{"n_layer": 9, "d_model": 160, "n_head": 2, "n_kv_head": 1, "head_dim": 64, "d_mlp": 640, "vocab_size": 2048, "activation": "gelu", "norm": "layernorm", "norm_place": "pre", "norm_eps": 1e-05, "positions": "rope", "rope_base": 10000.0, "rope_fraction": 1.0, "qk_norm": false, "attn_scale": 0.125, "bias": "none", "tie_embeddings": true, "parallel_block": true, "init": "trunc", "init_std_qkv": 0.0888, "init_std_o": 0.0234, "init_std_up": 0.0888, "init_std_down": 0.0105, "init_mimetic": 0.7, "optimizer": "muon_variant", "lr": 0.00629, "lr_mult_o": 0.852, "beta1": 0.95, "lr_head": 0.00617, "warmup_steps": 200, "schedule": "wsd", "decay_fraction": 0.267, "decay_shape": "sqrt", "final_lr_fraction": 0.1, "batch_tokens": [16384, 32768, 65536], "seq_len": 128, "doc_mask": false, "train_tokens": 190300000, "steps": 6134, "dataset": "wikipedia_en"}
Each number is 128 + 24 x the weight over its row's rms, rounded and kept within 0 to 255. Layers, rows and columns count from 0. The size above them is the row's rms in percent of the matrix's.

# layer 4 MLP down (transposed), 640x160, rms 0.108, rows 601-620, columns 80-159
size [ 93  96  97  98  95 108  99 105 106 102 113  96 101 102 100  96 108  97  88  95]
[[116 113 179 152 113 108 159 113  86 131 108 120 111 173 135 153 127 112 134 107 111 152 121 126 107 130 147 153 134 132 120  95 116 101 161 115 107 138 112 185 125 174 122 130 124 118 107 146 190  93 131 116 120 121 164 147 159 123 121 130 144 139  95 114 173 105 121 153 135 125  92 123 154 158 111 154 124 116 143 145]
 [152 114 115 124 147  91 128 111 129 100 157 154 116 163 100 136 124 117 101 119 138 144 120 112 130 149 123  89 169 149 105 109 153 125 121 119 133 103 145 142 142 109 136 121  45 132 127 152 115 118 127 141 129 131 126 134 153 139 112 105 123 124 106 153 138 144 193 145 179  94  94 108 156 118 116 127 166 123 119 140]
 [120 135 100 110 158 154 142 157 122 112 130 120 154 131 121 141 118 120 138 118 134  91 165 112 104 163 135 134  87 147 116 178 110 108 131 125 137 149 124 134 158 118 162 115 107 111  97 105 127  73 139 133 120 138 110 158 108 154  87 141 189 165 105  94 103 123 105 137 129 112 126  72 131 156 129 153 125 122 125  91]
 [151 142  93  97  85 151 123 129 106 104 164 124 159 145 110 130 160 107 119 136 145 135 119 126 131 121 149 131 109 108 125 122 138  93 166 127 144 116 161 141 136 115 151 147 105 160  84 125 142 118 106 140 122 144 134 123 127 111 151 108 101 135 126 129 131 161 101 102 143 134 149 151 108 124 115 144  97 113  65 131]
 [127 116 131 121 140 101 151 139 101 118 129 122 115 105 125 122 163 152  61 158 123 131 140 158 172 134 163 119 126 112 164 142  92 127 136  91 140 135 108 141 132  91 134 143 140 148 179 195 130  83 130  99 126 118  85 106 157 119 124 111 100 144 122 126 154  84 143 197 122  85 106  88 150 125 114 135 108 145 178 122]
 [128 169 149 114 138 153 149 125 157 135 135 108 102 125 161 143  96 145 143 147 153 138 110 148 130 148 109 143 122 112 135  95 112 150 151 159 118 154 123 137 178 149 110 156 109 128 149 127 125 123 134 108 163 150 176 130 112 109 156 163 132 114 153 133 127 132 134 163 136 129  99 117 147 124 145  96 137 196 180 135]
 [120  86 166 133 104 173 158 145 122 125 136 107 127 123 172 152 182 132  75 136 117 147 146 107 141 131 157 114 126 126 130 143 145 134 135 150 155 134 113 129 104 126 200 117 132 134 119 156 174 146 102 138 124 118 119 142 134 119 120  95 112  44 114  99 137 135 159 138 127 119 109 164 117 114 148 170 169 103 128 116]
 [144 147 100 167 131  99 133  97 172 169 119 130 137 130  60 100 172 166 138 139 154 131 147 120  81 121 128 140 121 159 118  97 121 152 136 130 141 123 126 115 153 140 141  99 127 124 133 102 129 147 126 172 165  96 163 139  48 107 123 136 112  92 112 128 158 139 108 134  83  96 119 164 121 136 132 101 163 152 119 140]
 [178 126 139 148 104 116 116 119 133 136 162 128 141 156 122 116 142 125 138 163 132 119 103 130 140 117  85 114 143 103 182 101 138 115 139 124 121 137 171 107 122 128 102 167 157 139 132 154 138 116 145 113  80  77 150 106 134 149 159 122 147 128 129 111  75 129 103 113 109 165 108 150 126 128 173 126 127 128 116 137]
 [143  92 138 137 110 129 156 132 112 155 108  94  97 141 109 142 151 100 113 137  86 137  94 128 141 127  88 154 136 155  92  90 135 168 130 124 130 164  88 129 140 131 155 139 144 159 177  72 120 136 152 100 117 127 175 144 128  88 100 111 115 107 120 136 137 129 181 139 129 130 134 138 120 161  82 118 149  89 138 139]
 [133 114 110 112 115 109 126 138 116  94 144 179 112 120 108 123 183 139 159  99 112 105 111 111 119 177 154 157 141 107 143 151 130 131 145 133  86 167 161 108 129 137 105 152 164 117 116 142 118 116  97 134 127 125 147 140 145 147 130 130 156 121 144 101 149 144 155  84 104  91  89  98 141  94 123 119 144 130 103 117]
 [117 137 148 101 161 115 117 145 149 143  98 136 160 106 117 152 145 136 144  86 137 109 153 101 141 100 135 153 149 122 119 180 151 197 115 129 108  98 147 135 114 145 126 145 153 127 100 103 128 164 119 155 150  75 164 121 112 167 124 121 121  74 132 131 158 101 140  70 118 116  95  88 115 176 178 141 130 141 102 138]
 [116 156 122 108 116 143 111  93 145 138 184  85  94 143  68  85  96 112 108 147 191 169 145 146 124 114 140 132 118 143 121 159 142 165 151 103 150  86 119 133 102 118 128 128  89 127 127 135  47 149 154 120 121 126 115 167 105 118 114 131 116 121 138 155 166 129  99  72 106 132 125 107 122 140 137 112 116 118 154 121]
 [137 107 110 166 134 166 145 119 175 151 145 146 126 133 135 118 119 110 106  74 138 105 122 150 153  86 152 121 157 119 174 103 132 113 127 135 100 145 133 132 118 121 125 119 116 173 115 130 143 104 142 134 131  67  63 146 129 123 124 103 161 166 150 106  75 132 129 129 130 154 140 181 134 178 128 123 114 133  98 158]
 [144 110 117 125 121 116 129 122 134 134 107 167 132 107 130  72 163 133 156  99  97 127 164 149 145 169  95  86  94 130 132 122 122 121 130 137 127 143 153 142 163 105 152 171 119 113 104 123 148 137 105 123 163 129 127 118 107 111 152 156  84 146  89 178 118  93  85 113  78 155 177 127 103 127 158 128 166 143 105 123]
 [ 86 132 156 164 102 143 137 170 121 118 114 134 129 152 111 143 122 143 137 143 127 136 142 174  94 151 147 128 139 144 167  99 106 100 120 146 101 125 116 108  83 143 178 155 104 151 123 170 104  90 124 122 129  95  91 147 108 167 131 153 119  99 162 135 146 141 100 133 124 101 168 213  62 122 145 128 134 119 110 147]
 [119  77 111 130 146 151 147 143 105 147 164 152 153 135 120 145 158 137 135 126 118  97 123 108 115  88 123 124 135 119 107 131 124 141 135 115 158 124  99 141 144  90 122 109 149  85 110 125 124 105 154 104 116 101 144 126 143 124 118 102 136 116 105  94 154 138 166 136 103 172 119 113 135 123 149 123 173 161  94 147]
 [147 129 137 131  95 126 151 134 154  83 118 143 137 125  70 161 144 124 109 101 115 124  83 110 151  86 118 162 128 144 131 136 116 120 158  77 144 119 120 128 142 103 146 143 157 118 144  76 144 112 105 127  92 151 135 156 131 133 135 105  95 124  99 175  60 115 113 148 145 125 148 135 113 134 116 150 121 150 158 115]
 [131 129 142 104 152 169 151  94  75 150 167 112 122 146 129 102  91 155 142 133 115 100 144 164 104  95 111 144 109 138  99 100 146 101 142 121 141 123 109 123 130 130 130 146 127 144 142  92 158 161 139 123 105 148 153 180  34 116 125 131 130 182 108 111 156 125 135 112 134  61 104 130 161 142 145 121 118 136 112 119]
 [174 152 134 113  78 100 127 135 150 131 167 130 125 177 115 114 108 147  79 135 120 168 131  98 143 185 115 111  87 158  93 127  97 152 161 144 123 105  80 121 126 108 143 120  91 169 143 121 165 166 140 143 149  81 121 118 128 106 120 106 109 106 118 172 107 147 166 101 109 135 130 130 127 165 113 150 133  80 139 141]]
# layer 4 MLP up, 640x160, rms 0.215, rows 602-621, columns 80-159
size [101  96  99  98 104 106 106 105 103 108 103  99  94  99  90 102 101  99  95 102]
[[129 106 104 144 136 147 138 115 138 167 147 114 133 124 120 108 102 133  85 119 113 138 174 115 123 104 162 162  75  91 128 171 134 139  98 146 114 110 104 137  92 142 132 104 129 131 167  98 128 148  81 157 128 160 127 146  88 138  89 154 115 140 146 151 114  55 104 167 155 172 157 116 103  99 139  92 117 151 151 119]
 [140 158 142 137 162  88  82 100 130 133 124 118 113  99 154 174 113 166 111 139 135 123 127 138 144 153 110 118 142 101 154 112 119 108 108 146 122 133 119 144 166 100 131  93 149 115 161 158 103 144  88 143 134 143 162 131 144 105 110 122 113 157 129 168 110 155 133 110  93 130 133 128  74 113 119 115 104  96  87 113]
 [140 109 175 128 180 134 133  77 136 133 130 117 174 115 137  89  85 119 138 155 136 126 172  72 116 115 155 109 139 110 116 117 139 148 145 167 132 142 115 120 124 130 143  87 129 122 136 140 123 183 108 126 151 112 148 131  98 132  96 110 141 121  98 111 122 125 160 152 140 111 122 113 148 141 125  90 141 135 145 145]
 [159 108 106  98 122 135 171 119  88 135  69 130 108 157 164 143 122 155 122  95  89 121 128 134 141 125 105 139 115 143 148 156 115 159 113 108  98 160 136 136 100  69 141 158 134 135 101 116 153  97 144 180 115 125 145 129 119 118 128  95 123 129 119 131 126 125 131 133 102 133 109 142 161  84 112 166 116 165 112 144]
 [118 153 128  85 127 122  81 127 152 120 158 169 134 106 161 107 124 141 148 144 142 108  78  92 147 142 156 115 146  97 153  80 168 165 137 136 142 122 138 100 113 136 150 134  86 117 102 127 112  88 136 136 144 130 110 126 156  80 140 114 136  84 130 129 149 113 172 138 141 133 126 119 158 142  69 130 138 174 133 123]
 [ 98 156 102  88 125 133 135 147 108 106 167 116 153 151 128 101 111  92 106 161 115 119 176 138 115 110 140 136 100 133 103 117 120 140 131  93 100 133 126 130 126 155 126 114 125 115 126 120 101 115 146 136 116 143  86 150 140 124 114 145 160 147 117  76 143 110 121 121 140 120  96 163 123 103  86 152 125 179 102 139]
 [140 123 130 141 120 144 106 126 117 103 141 145 134 105 163 154 116  82 129 103 111 132 139 192 142 105 135 135 167  88 107 107 109 108 142 135 129 127 120 131 150 112  96 157 134 102 115 132 144 114 101  99 147 112 130 121 100 144 116 144 130 126 168 120 121 147 112 115 100 167 119 146 166  93 156  97  87 146 139 130]
 [147 110 137  96 130 156 116 113 116 135 152 107 110 152 113 127 133 155 114  84  87 118 108 154 139 138 134 119 134 157 163 109 139 102 140 130 105 129 125 123  93 148 141 140 171 144  69 100 133 146 133 148 130 196 174 141 134 143 138 123 161 140 165 122 116 120 113 180 136 167 133 144  89 149 122 131 130 136 167 116]
 [164 134 124 125  88 142 106 109 116 118 159 128 109 133 145 129 125 100  98 135 170  96 135 125 117 150 106 155 176 113 128 123 102 145 121 116 117 147 138 177 116 120 107 125 113  90  97 157 140 139 123 123  88  91 128 112 144 149 151 164 136 132 143 153  85 152 113 143 135 133 129 171 135  97  82 112 157 137 174 126]
 [103 143 128 141 103 149 173 139  95 124 144 150 110 117 115 128 165 114 127  93 127  53 123 120 137 143 120 154 122 139 155 138 162 100 143 124 103 159  97 118 156 113 104 137 145 134 121 126 113 111 148 110 188 135 160  91 123 135 118  85 148 158  94 131 117 143 137 143 105 143 141 150  88 160 148 135 101 132 117  95]
 [145 142 155 144 121 120 147 133 120 113 135 115 154 156 158 167 109 136  93 119 124 148 128 168 162 149 119  70 100 175 161 107 127  78 106 136  96 122 121 136 144 120  95 164 118 119 128  89 110  99 144 125 139 113 131 139  91  88  92 119 113 135 160 123 105 129 135 133 153 132 147 176  88  73 104 128 144 137 158 145]
 [114 148 133 140 125 115 123 103  87 115 127 127 124 178 113  91 103 158 143 115 136 119  94 162 150 127 166  69  98 121 171 116 138 134 157 158 120 126 156 144 132 126 143 124 116 104  90 121  87 153 114 131 105  80 161 177 122 128 102 111 137 151  88 119 147 126 119 118 121  98  98 100  94 126 119  73 123 128 128 147]
 [142 116 119 130 113 136  96 185 117 179 114 120 150 113 115 114 146 180  85 101 120  97 144 108 119 118 118 138 150 127 101 166 148 117 124 135  98 146 153 169 164 114 135 105 106 130 128 125 124 111 161 168 145 117 157 134 127  82 125 113 152 139 112 144 166 165 155  71 118 143 126 163 124 134 125 104 138 107 154 165]
 [166 109 160 111 129 162 154 124 155  96 114 102 114 101 137 140 123 121 102 107 115 142 137 131 123 140 106 117 107 153 106 168 147 121 117 118 129 154  92 102  81 140 192 141 160 143 150 104 159 144 101 119 136 114 109  88 143  83 126  89 121 117 127  73 148 135 160 173 105 121 126 162 149 146 146 152 154 134 126 125]
 [117 138 118 128 115 136 156 135 121 115 184 142 113 104 149  90  68  85 139 108  93 150  75 158 145 150 119 146 171 140 137 129 118 139 128 131 102 108  82  87 113  76 173 102 123 128 140 124 131 123 170 126 140 152 132 124 118  86 152 118 148  97 130 112 147 132 138 121 117 134 126 155 157 149 122 149 121 115 119 126]
 [131 172 151  98 123  79  96 124 123 118 134 158 133 126  94 140  95 134 178  97 138 112 126 130 129 102 157 154 180 100 118 123 136 131 100 131 146 110 130 153 141 120 122 127 109 183 127 154 121 168 105 164 167 142 106 162 106 109 138 122 158 125 103 125 158 131 136 116 129 100  78  97 163  90 136 125 182 141 163 101]
 [133 102 109 175 133 123 124 121 113 173 101 162  95 137 109 126 144  70 167  98  99 115 121 126 150 130 118 131 116 123 107 132 133 113 153  81 161 123 124 107  79 108  87 125 106 130 131 138 120 149 111 104 140 143 130 174 166  95 144 119 109 105 131 159 104 128 101 135 117 140 164  83 135 102 146 159 123 102 153 116]
 [135  75 112 130 136 133  84 144 125 105 116 149 153 125  84 137 107 140 143 104 119 133 106 112 137 143 122 116 145  77 135 212 120 112  89 142 144 140 144 167 136 116 148 139 116 125 154 144 160 138 100 128  83 150 117 134 177 135 166 101 126 112 119 140 140 137 143 140 138 160 146  85  99 107 144 101 168 130 120 122]
 [109 130 100 139 163 200 108 156 117 117 147 125 138  79 109 127  90  91 155 115 108  95 150 138 158 157 146 143 151 128 146 149 133 115 108 155 130 135 121 121 124  93 148 130 166 115 120 138 159 161 116 123 114 122 119 166 139 133 107 159 136 117 145  58 139 149 111 148 146 136 125 144 131 119 149 125 152 149 129 174]
 [148  97 156 111 151 127 117  85 102 151  92  87 100 124 138 160 122 156 103 111 119 143 103 150  93 106 141  91 144 114 133 113 105  84 124 141 125 116 109 138 119 119 105 151 106  61 159 148 108 102 103 142  83 115 180 168 132 115 153 170 161 122 155 107 119 142 127 151 121 143 174 113 135 149 131 149 116  90 109 154]]